config = dict(
    d_model=768,
    head_dim=64,
    vocab_size=8192,
    norm_eps=1e-06,
    bias='all',
    init='normal',
    init_std_qkv=0.0149,
    lr=0.00766,
    lr_mult_o=4.0,
    beta1=0.93,
    schedule='wsd',
    decay_fraction=0.721,
    final_lr_fraction=0.0,
    doc_mask=False,
    dataset='wikipedia_en',
)
Each number is 500 + 40 x the weight over its row's rms, rounded and kept within 0 to 999. Layers, rows and columns count from 0. Numbers have three digits each. The size before them is the row's rms in percent of the matrix's.

# down: layer 9 MLP down (transposed), 3072x768, rms 0.0238, rows 2001-2017, columns 384-575
# up: layer 9 MLP up, 3072x768, rms 0.0426, rows 2002-2017, columns 384-575
down2001 102:486557441466536544515475476453458323532505442464472527466460505530500474485478579490576496463487505510502483464472497513555626488570555554541522505482501520545571526477477512433467546605535504466507491597469552475513517554472511500534519519494594516573568482480550486487490448501456484524462466583462501472570456451516427550542521511561512452508540503488617509487481467459518471457378510495465514422533469471495482479525502502524498482468560522491502510470469439433464465502479496447544494519513502502496529602525513498529550523426597508462526549442557569481485444500441471514
up2002 102:488470424501518539486438463465519500492567451497563535499485535430491543519436502504521547481449488446548461482538369489520541497482487535453516497492469487475471489484520531481481483545468476546503449478447542523513515554459523503491473537473521483501444452540539414484435573586484467548518494526467498507493483488441488425502485489488473490575493504474540476454497517462561430531498498480470510464471527526487540500523488544505489484493459508493515533530477434442488474506583501494502513542566528460503516466471495524392424461529470455505519456539455382482517533499472494478
down2002 099:556474502482505611509520504529573483492389429500413427477469532446437575463498412497453509541538500515503520588526564550477439461514453438374566556585459438525495439496509465527483519461597445448481486500531546484411447466467490461527491477519497462430511563527588527543487564533526484440491462421530469498498462537514412483513503452506530471452521409507507504485505509518526509565514486471566515545511586440456479513473469508479583480493397525566523538452471469543552526463474495501505495485456455500447497555500547470497491482505459485453541479540550470527443507520540467517
up2003 099:512468490467573523413460499553542476492448528562517483484513507457524530479512548470531533477546499508466487504495508522547514540535478470442486513497533500420521436499484425433537503443522463573498565480553535589466485496546434510505479497451431520531528471539456548581498477520529515534553470435569453461544539481456460477530435479485478490494507449534517546498573421566522552514436534469495531452410469506499547500467530549525507498524498510530479491547484547452475530533575523531497499474472504446528555539500481468498467508469419490422518465480577497468518465468516466531
down2003 098:558520496430529462518559498387543514430484483572485545483483581426515587473540532556472493508517490456558475521477542530526395466480458520484570525413462508598437456440498536571447420439494475542491506472498520595442462550532509470467438530493458554532492512511466507493476468410503501495510542500454462557500499466546453532506438488535446567526482516470499503488483552447477528590589539494511530485466577516545487587511482455491488505468484508555471417494436486477483505516505481473400451468429478493517494503490502523552434529454516441532483529556465468577471490521438506485
up2004 098:533543500488511514564445460607491414514550540452506456581480472577508525481469458456541531591522439458495447516546533472501540507500516526602611493496524523546517503499520530480457458527488507520558507443545599434444514492498468525537526574510380453453462500509483487502573536529469518499538563457500482558471551507439484500475481473577511559446548570514493568560505438505493552533553545528416557546522476508512482509552549481515585459529526471541501478534508502523486482485481461499514539508524559566544469467466571496456419480623492537493464594470566513494540522467497497504
down2004 092:546449467496488439432508476448495494520461506424518503412511459480518467515462518476518501454564533531409535447529479455467466478482435537519514575470535559515487435470485494506455478469444457513516499544507487508462460514509524481535471470521508532522586519459518436520529502512464467527457501498536498509527434486520479527484574462489528500499484493485512503424466480473477481479485450448539529450518504457520494508476498526498528438448545565487395442500414557553482506479473512467502450435465461494502540500450490428511564509489512509468445455424506518487464511516432468549
up2005 103:491499491525473490486528548495550485564464527435476508495579534517486539535543535488532481474418512551494578484466532475531525485495480460496465517516568474542492474595481453540526478509539508560513480495555535546429475398535470528522493535515494496487470476493437599497493493503436407520484535521444522500494493421512520534470459501503438540478552486475494458498549490420503534518450483552479552445478587411533547566564513526558561548534511566478544492496503409414413506570447447458506572499444473456506504457479520543486526499496478584538473536507512504486442438498492514495
down2005 098:457525447525461426555425477547462453440558486584481497478532550568516471507507484490515431585507533485503503528445481472587506482490506529565460508480463530487447467504518494582450454483480567514480555464468458550506532501478569477479454497537479480521475473507443560498565484459488507450541421467475532499552510519567496449521478523458538460518461478546483497475481496558463487519478416464504513451467455493513483534534526452507463503435505520499591537501470545506491460546432466503461475462518528535494505515525535448474534479452496504423543502551556472474444420430522485460
up2006 099:453536511502491451552577543496483508485503401488467506475543540510408465500422491517529524482487545449482449507513471478504536489522471543519505516462454516444507459497559572494473515479539480512511511453518495515500552506521461494534461498460505462555481485520507559509529573410517457472546488510476529563617481471464544520541539459492495411467557491487609476492503540450564506465392451413586487438507484516458446569510516483577512492505462454464515537460560454499430554417461483481555509439491491519530550511564468507531490532534504506550528474524527457465400504546518493505
down2006 096:558467500469471471520443473512459449536522525491503489456510504427524410466511586505441552474474474464478538493532467456516500482503494503434497539462532489505511508479547454470608498433450456534506486474537470580454414494544508453551525472479541440547563514508492503409454505512461529529472584544507456575478508520512509558457496446545533498517520556456495519480591570538483468437560535520493451499424542458524408498508483495523471443499506482525500488490504427533466492520514535447445458427503519545524425435577535563465450495524474486488539507534517534546566453465510542490
up2007 102:538470505504454443543473482492526466508460619527519486424528465502481479516591520429478467458487467534513507478523460558489506472527544565487474512541383515433608490536573527547513431459514552487518525543482455558536478494492478485522482514498530473462563512470418460475535543516522504463448495468459532514464555469475452515551526498532484447469514499494456537449490539533504521467474522456456505539433495433384482412463549532512575494585539402463434522540493517516533511456506464615535439498495471454512531520477501511470500456480505581483460498458418535485458432523550515563
down2007 101:532468457522480472509504516435425525495438529508568531544544540496434492488594457534459454423587508490452508500453513534477501479526503482491543517504604535565436526437471511493483508515464458483482522572538495530449497478458494533457537489487504522499461561498486477537434434571522560424441533462485514531450428493541501493486455561546522486514493563481478514477506453568525559509522438522450520494508449508514503514535467508483420456545469491522557521512475551515468505494507505520493503440472459520486470522497505486512484544463525480449462539501433449454501471450492523533
up2008 098:522521417458510506525489464450510534464512500546454527513464465422568502536565489559490525476522469502595467499411473463530468483422521615528545482508551501532455578402469463534418463430479522584491492470605580528493546563525448463423483584539481464523471515506565466521520489508508474494487468509453452442449473554473510484579482497524512521504475461441521416468491463499487546526523482514505503500501443461498556479506560504527537529479486518510458487490569525521452510510512502438459475518478462509516450483453498469487486434507475506481506460470489488514523558406456480479
down2008 098:461447501482442563472452521395468524514503459474560465475506458516485498538453563483388572562489517515425432511561566464485545459527460461561513508578497561458518518519519556469483569480523449534513520528503517448525430513544453533506527487445551487502498476501455531500410512457471534514472558481459482520493487506497570514491525546565430472490444593479441530466474532497515502509523467525430461520471559531518561534474503483491489427520462453426476563519426513470575522505497497506516455496476506492484474453508471497586535529576511440472519482513542555548580518510557481488
up2009 095:459410489543507475513508498479484495582536482536445501455453583549526519456459473500510482464497432443469497511550509474535582494496482457476547566522490539468510453491534493443490428473476481468443506483497497461457495457526518566501452497472536535475447538552536510513475509558410487474549540457464544534440441468468529504469429503545501452468457532582467508519388420540496465503565532535517503489460518498511435524488529477530500510557493543431484532501506451468521431529457516494428535513503460538429485473522472522419471519545484442478518467497517514543545496488476480456
down2009 102:498546452520521547520495484525546511544545479458550572527489497487466546598532568458552564544556468578490475510464499480459486496518495584458495460482462513536547453455500488491479490467469484450427517525560518511504511549459476500459497578513476439501546549518466453467557380398559536516525535498494511516571539488525506499579450535452518499471544457511498531476595470415534542487511512556529495521496592549497488539468456436564532524528495493512466534487449535495543530507513454543547418523537545517537559463479540569540501438524481554551501438389540472470490509506500524516
up2010 101:591514513469458471527529513517461523522464432531486561484534508523541468502562483497507466480448528452475508464407421470595472487507507560494433546480484484487489513529485468501517523561480505511522493527495464512477531507490532522518515515519430479463515503479556541577517488453534470487510425457426505434514555516543500480481546475445471549541459432542471507506518504531557507469486528443556549530460505487488512482493547545490559519490513474474507544497463492489552513530525512632554486510474463523453501537456503503521511473549495476548471460565542545516543494457464506485
down2010 106:482486476508461567554476538499519480501514506498522501477472515476511497450475515452463483465505501483478440542503497604468596522562555564526406491557621473471518554419530460524510515527452526534521522484463487521508562543432469529530465504479538536444478576441556517515492604442507523493477493474564539475521491417547483507495442512505472524498459492534442472460452496436416570504535564487474534485500531505485531486538507433460475461486542516514531518450513566615510489469419512523455483416469500526416509439503445477532474518449507523523546497518525472522485527530450501460
up2011 104:514464487422521478537493429505520539443531494482471461489544566469477550501511502440509485459386462540478501532468473485523438494474484473423534515520525475499545495528498568525516508543554557467516513501538533505531482580514513510434508455573557468436472465481509473418484478525512474578436474497571469557526541476437482506545453499457597506460463562499519521484528455439465531444489459521575588471465463499536542458570498555520464451532512500576497423523546513532493510573503547543459521485558526434451492490540505500469515555475503477472511471536432438492434457549516534589
down2011 097:450485497535444448443468487538492486448474495490515560426422530568525514463441471524507496550515493487466460531520477505452503488495449464536430544499473531547502472480534495570493547507513434507401599485476453534533465467563510580429492509502527443513538461447495403548443465574575443525559553464531461547485488489512505535520445503516427484474486525561540513473443507503546553545522502524482469606427467518505501580489535571499468433436559427457499445520521547517432411450439523440511376576548494512532546594613472518492477477542560573504497536529578478483477554510513519561
up2012 105:505502503477571496498457466491461502475499510449542508467503480546544522515473513457460545541488508502471489552508489455523491515525487512435500421504497440465537518531516528568521502533518426432491501515504525466576395565455500599483492503529470583477513501427483427496442446461508412466514560501520475529538550495490457473523592497466441464464502497511443416527512521494524500506548486513488483553508418444489453507418450476440515466455475475511435447525577424494442477489531438477457524521525510503484429525520498485525466493481432505549474454565515511454462490550589518478
down2012 114:500557454521525520479515435470428533462464523545491453515458477537500482472520470397512531429552423472458602557472494476433487597527443433515513505474522548519475502498531459534489496549527492450432537590494430456532459521526512437540474507492408554496479437511552481442440541452505500451516467463516483489484482532528510469558504471520402490416508464460482475456483521479533551546572498549472579467542479540493452563503455520547557524523471561487492520544510422517432493525462468446495517402439464524562532547574432463504507517527544499480473598587567467442538536500456490522
up2013 098:451505483558493469516475530507459436469564535548488537543528530532433536539493423475545447431464463514477455449482478524485455532538540549500588552488448475483483442490510516462517510492498562514543531473470455524535585542521505533522531482525448471476522495488535487460507460530506466462528526537493496481465517549543525467532533494529563539508511498472430562528403499540463525534495545468535425477512451496474506482508451456537486532502491565404480518456563510558414543472508475382554499452503452500474584442529511482519539518469519535442477550497519507461532499513420511433
down2013 103:528495477500473555503491454551494527537536480531593563400513491463518526447467477471478503557504542530489431482502528504547539488562540485518493460462508487516521480426529533472470403466554507527463466550466444519526509505467409524518529498555404496451490492509450598614485492497508483535484567545462527528522521481549490508522489511489577412511485484480564474567454505552482472553503439532467501489530450452440515525524482535502519476406520431504494485538436466534482462449511460561539446436458443516450559466555442398544562535466515523474562504529497488467489502558535495510
up2014 103:507543495526569483451499466559504488488499490599519496440568394521458487514478545490495446453469550431573546445482552513487554501472430507446448499522505590480456587503563479546490479512525460560488568527490459483513522562477542518515504563515486536504521529521501525502460528556497488499428478527466462467459456512509564482496485480441458552535492505453530478539434560461554448471521491512430511420464624495473555468479513531489497492491475510484526547457495534452524545505522496499520486448524543510452498512553379534494482456499515586529602535419495533417529494505491491512
down2014 099:548474564529476559584479625499423456532508495552530528533477570528538536449506483490495510486511449474570506502496475510500483520572464470520471468519546451537446439460462489435531461509518524548486527470499515536434563443488503530506464452494549487481506500554569556536561547436483570508518446553444519460496466522481485486514475524487499479396442541471528450537514482541460545497466500482507493481418469452616519482529441469476383551487467451503493491445537396526509434422473527573540438555438491497444576479465448599525461505481391500531460469519432391462469525475492402545
up2015 103:519429481512450572501451506498451472426479512527522489524516480417539471511533472555530478533478498483519478505471524523495556440449570527425504516520504523502482504465498508568517487466527455554467518504503535440460485557461498447457475429501467498431472454543412497504479474445451486512407474478482430492503558512487418518470426543445500448423524507441495507565530509482479442521540553490468538550498549487484568490508540492563546453566533480589527536532437506543472474487518558494536532506502509524516560468464507474522515531488448448477436545462568500556490496506468543533
down2015 101:521449454454505532555412513460518549457532442559514416444502488489516490587525498494464547521485507449492524517445491484468491436485503459462468515520487549449496530547539503548505596502518486496452511439522540517546466502473503508515527492501458426470557456486469443542428507489577467485501474449495470501482467542505513445462460567521468467504480514477466507542521516588473482467551421416493499483545509588489512545456495484511519443434450525535473461402508521545465492522451469502494549594469415467525562546447545540507481453460518531473509514523502505486543476434474470457
up2016 096:497519514464487502472494535467511441506457602509506476516474520524519496525541554514544538486533451502496538477424442532461527561474508438438474483433472496461470428512523495501502514393548482552523481508496476544538491509418532507465474541541513495422500490429478547472436510472507516521473523517492546441442525472512488503523491497551484496506473571504590464545592443446486462536465515508500441505511444475521489482489538513570502506505450490485546538550557514490534459502520551549490488400489514462403558513550439478541552477432536559536554543505548489486514512517489563480
down2016 103:473528479525470478502507523504482533516555464529489465504559508440506519529459437436429480526450457559525492394532487528541515491460464539435530510529516503502473486470462524406499474508516470488459551478508449477485473435481466488528546483475508473550483440561553459503602443508487506496495549482538434518552472468453536464463522511484474501549528446524409603502463536572509558510524509474551460512488510470462532478487505501503441491532537547523551499472519513476474486475525537497508487472494524427501525519520468554546519506596482524437509561424478507436466467588548490519
up2017 100:462487489448442432523501576471508521448487507493480462471502545505533502471472492538484503504516553431479513486512450466573528410456437494550519541533487521493492438489426388508515538512472504510566387523491529489556509509513578404410452536505475483486502554471487438507604479446540469452472502441503520451595471482483493490540467480485529481542536470480454503499432544476549523521487436492515522578494561495534526583405496474460530558496533520496569499497549556441437466548500556464499478521560451544486463553496511428491456541494531561487532479485507574481462553482461488519
down2017 102:509462489528500548501512510480489493563459502469506472456536440463497560496507516494547488483520460513486471464553494533463570516449508494540506521487554435514584486478540486566544461503571537539451499487524552492506426476505456561461502476520542534442506528441561549492485549509528585473591529427506456490561466556497502559468425538543466507461503495582505576475482487516473518515545458567474504460569450502551448435478495520463464451572505534499487493593483460474540591504466462456488517486562484561493426462546462554517506488467556570562456498541483518533530457498411512522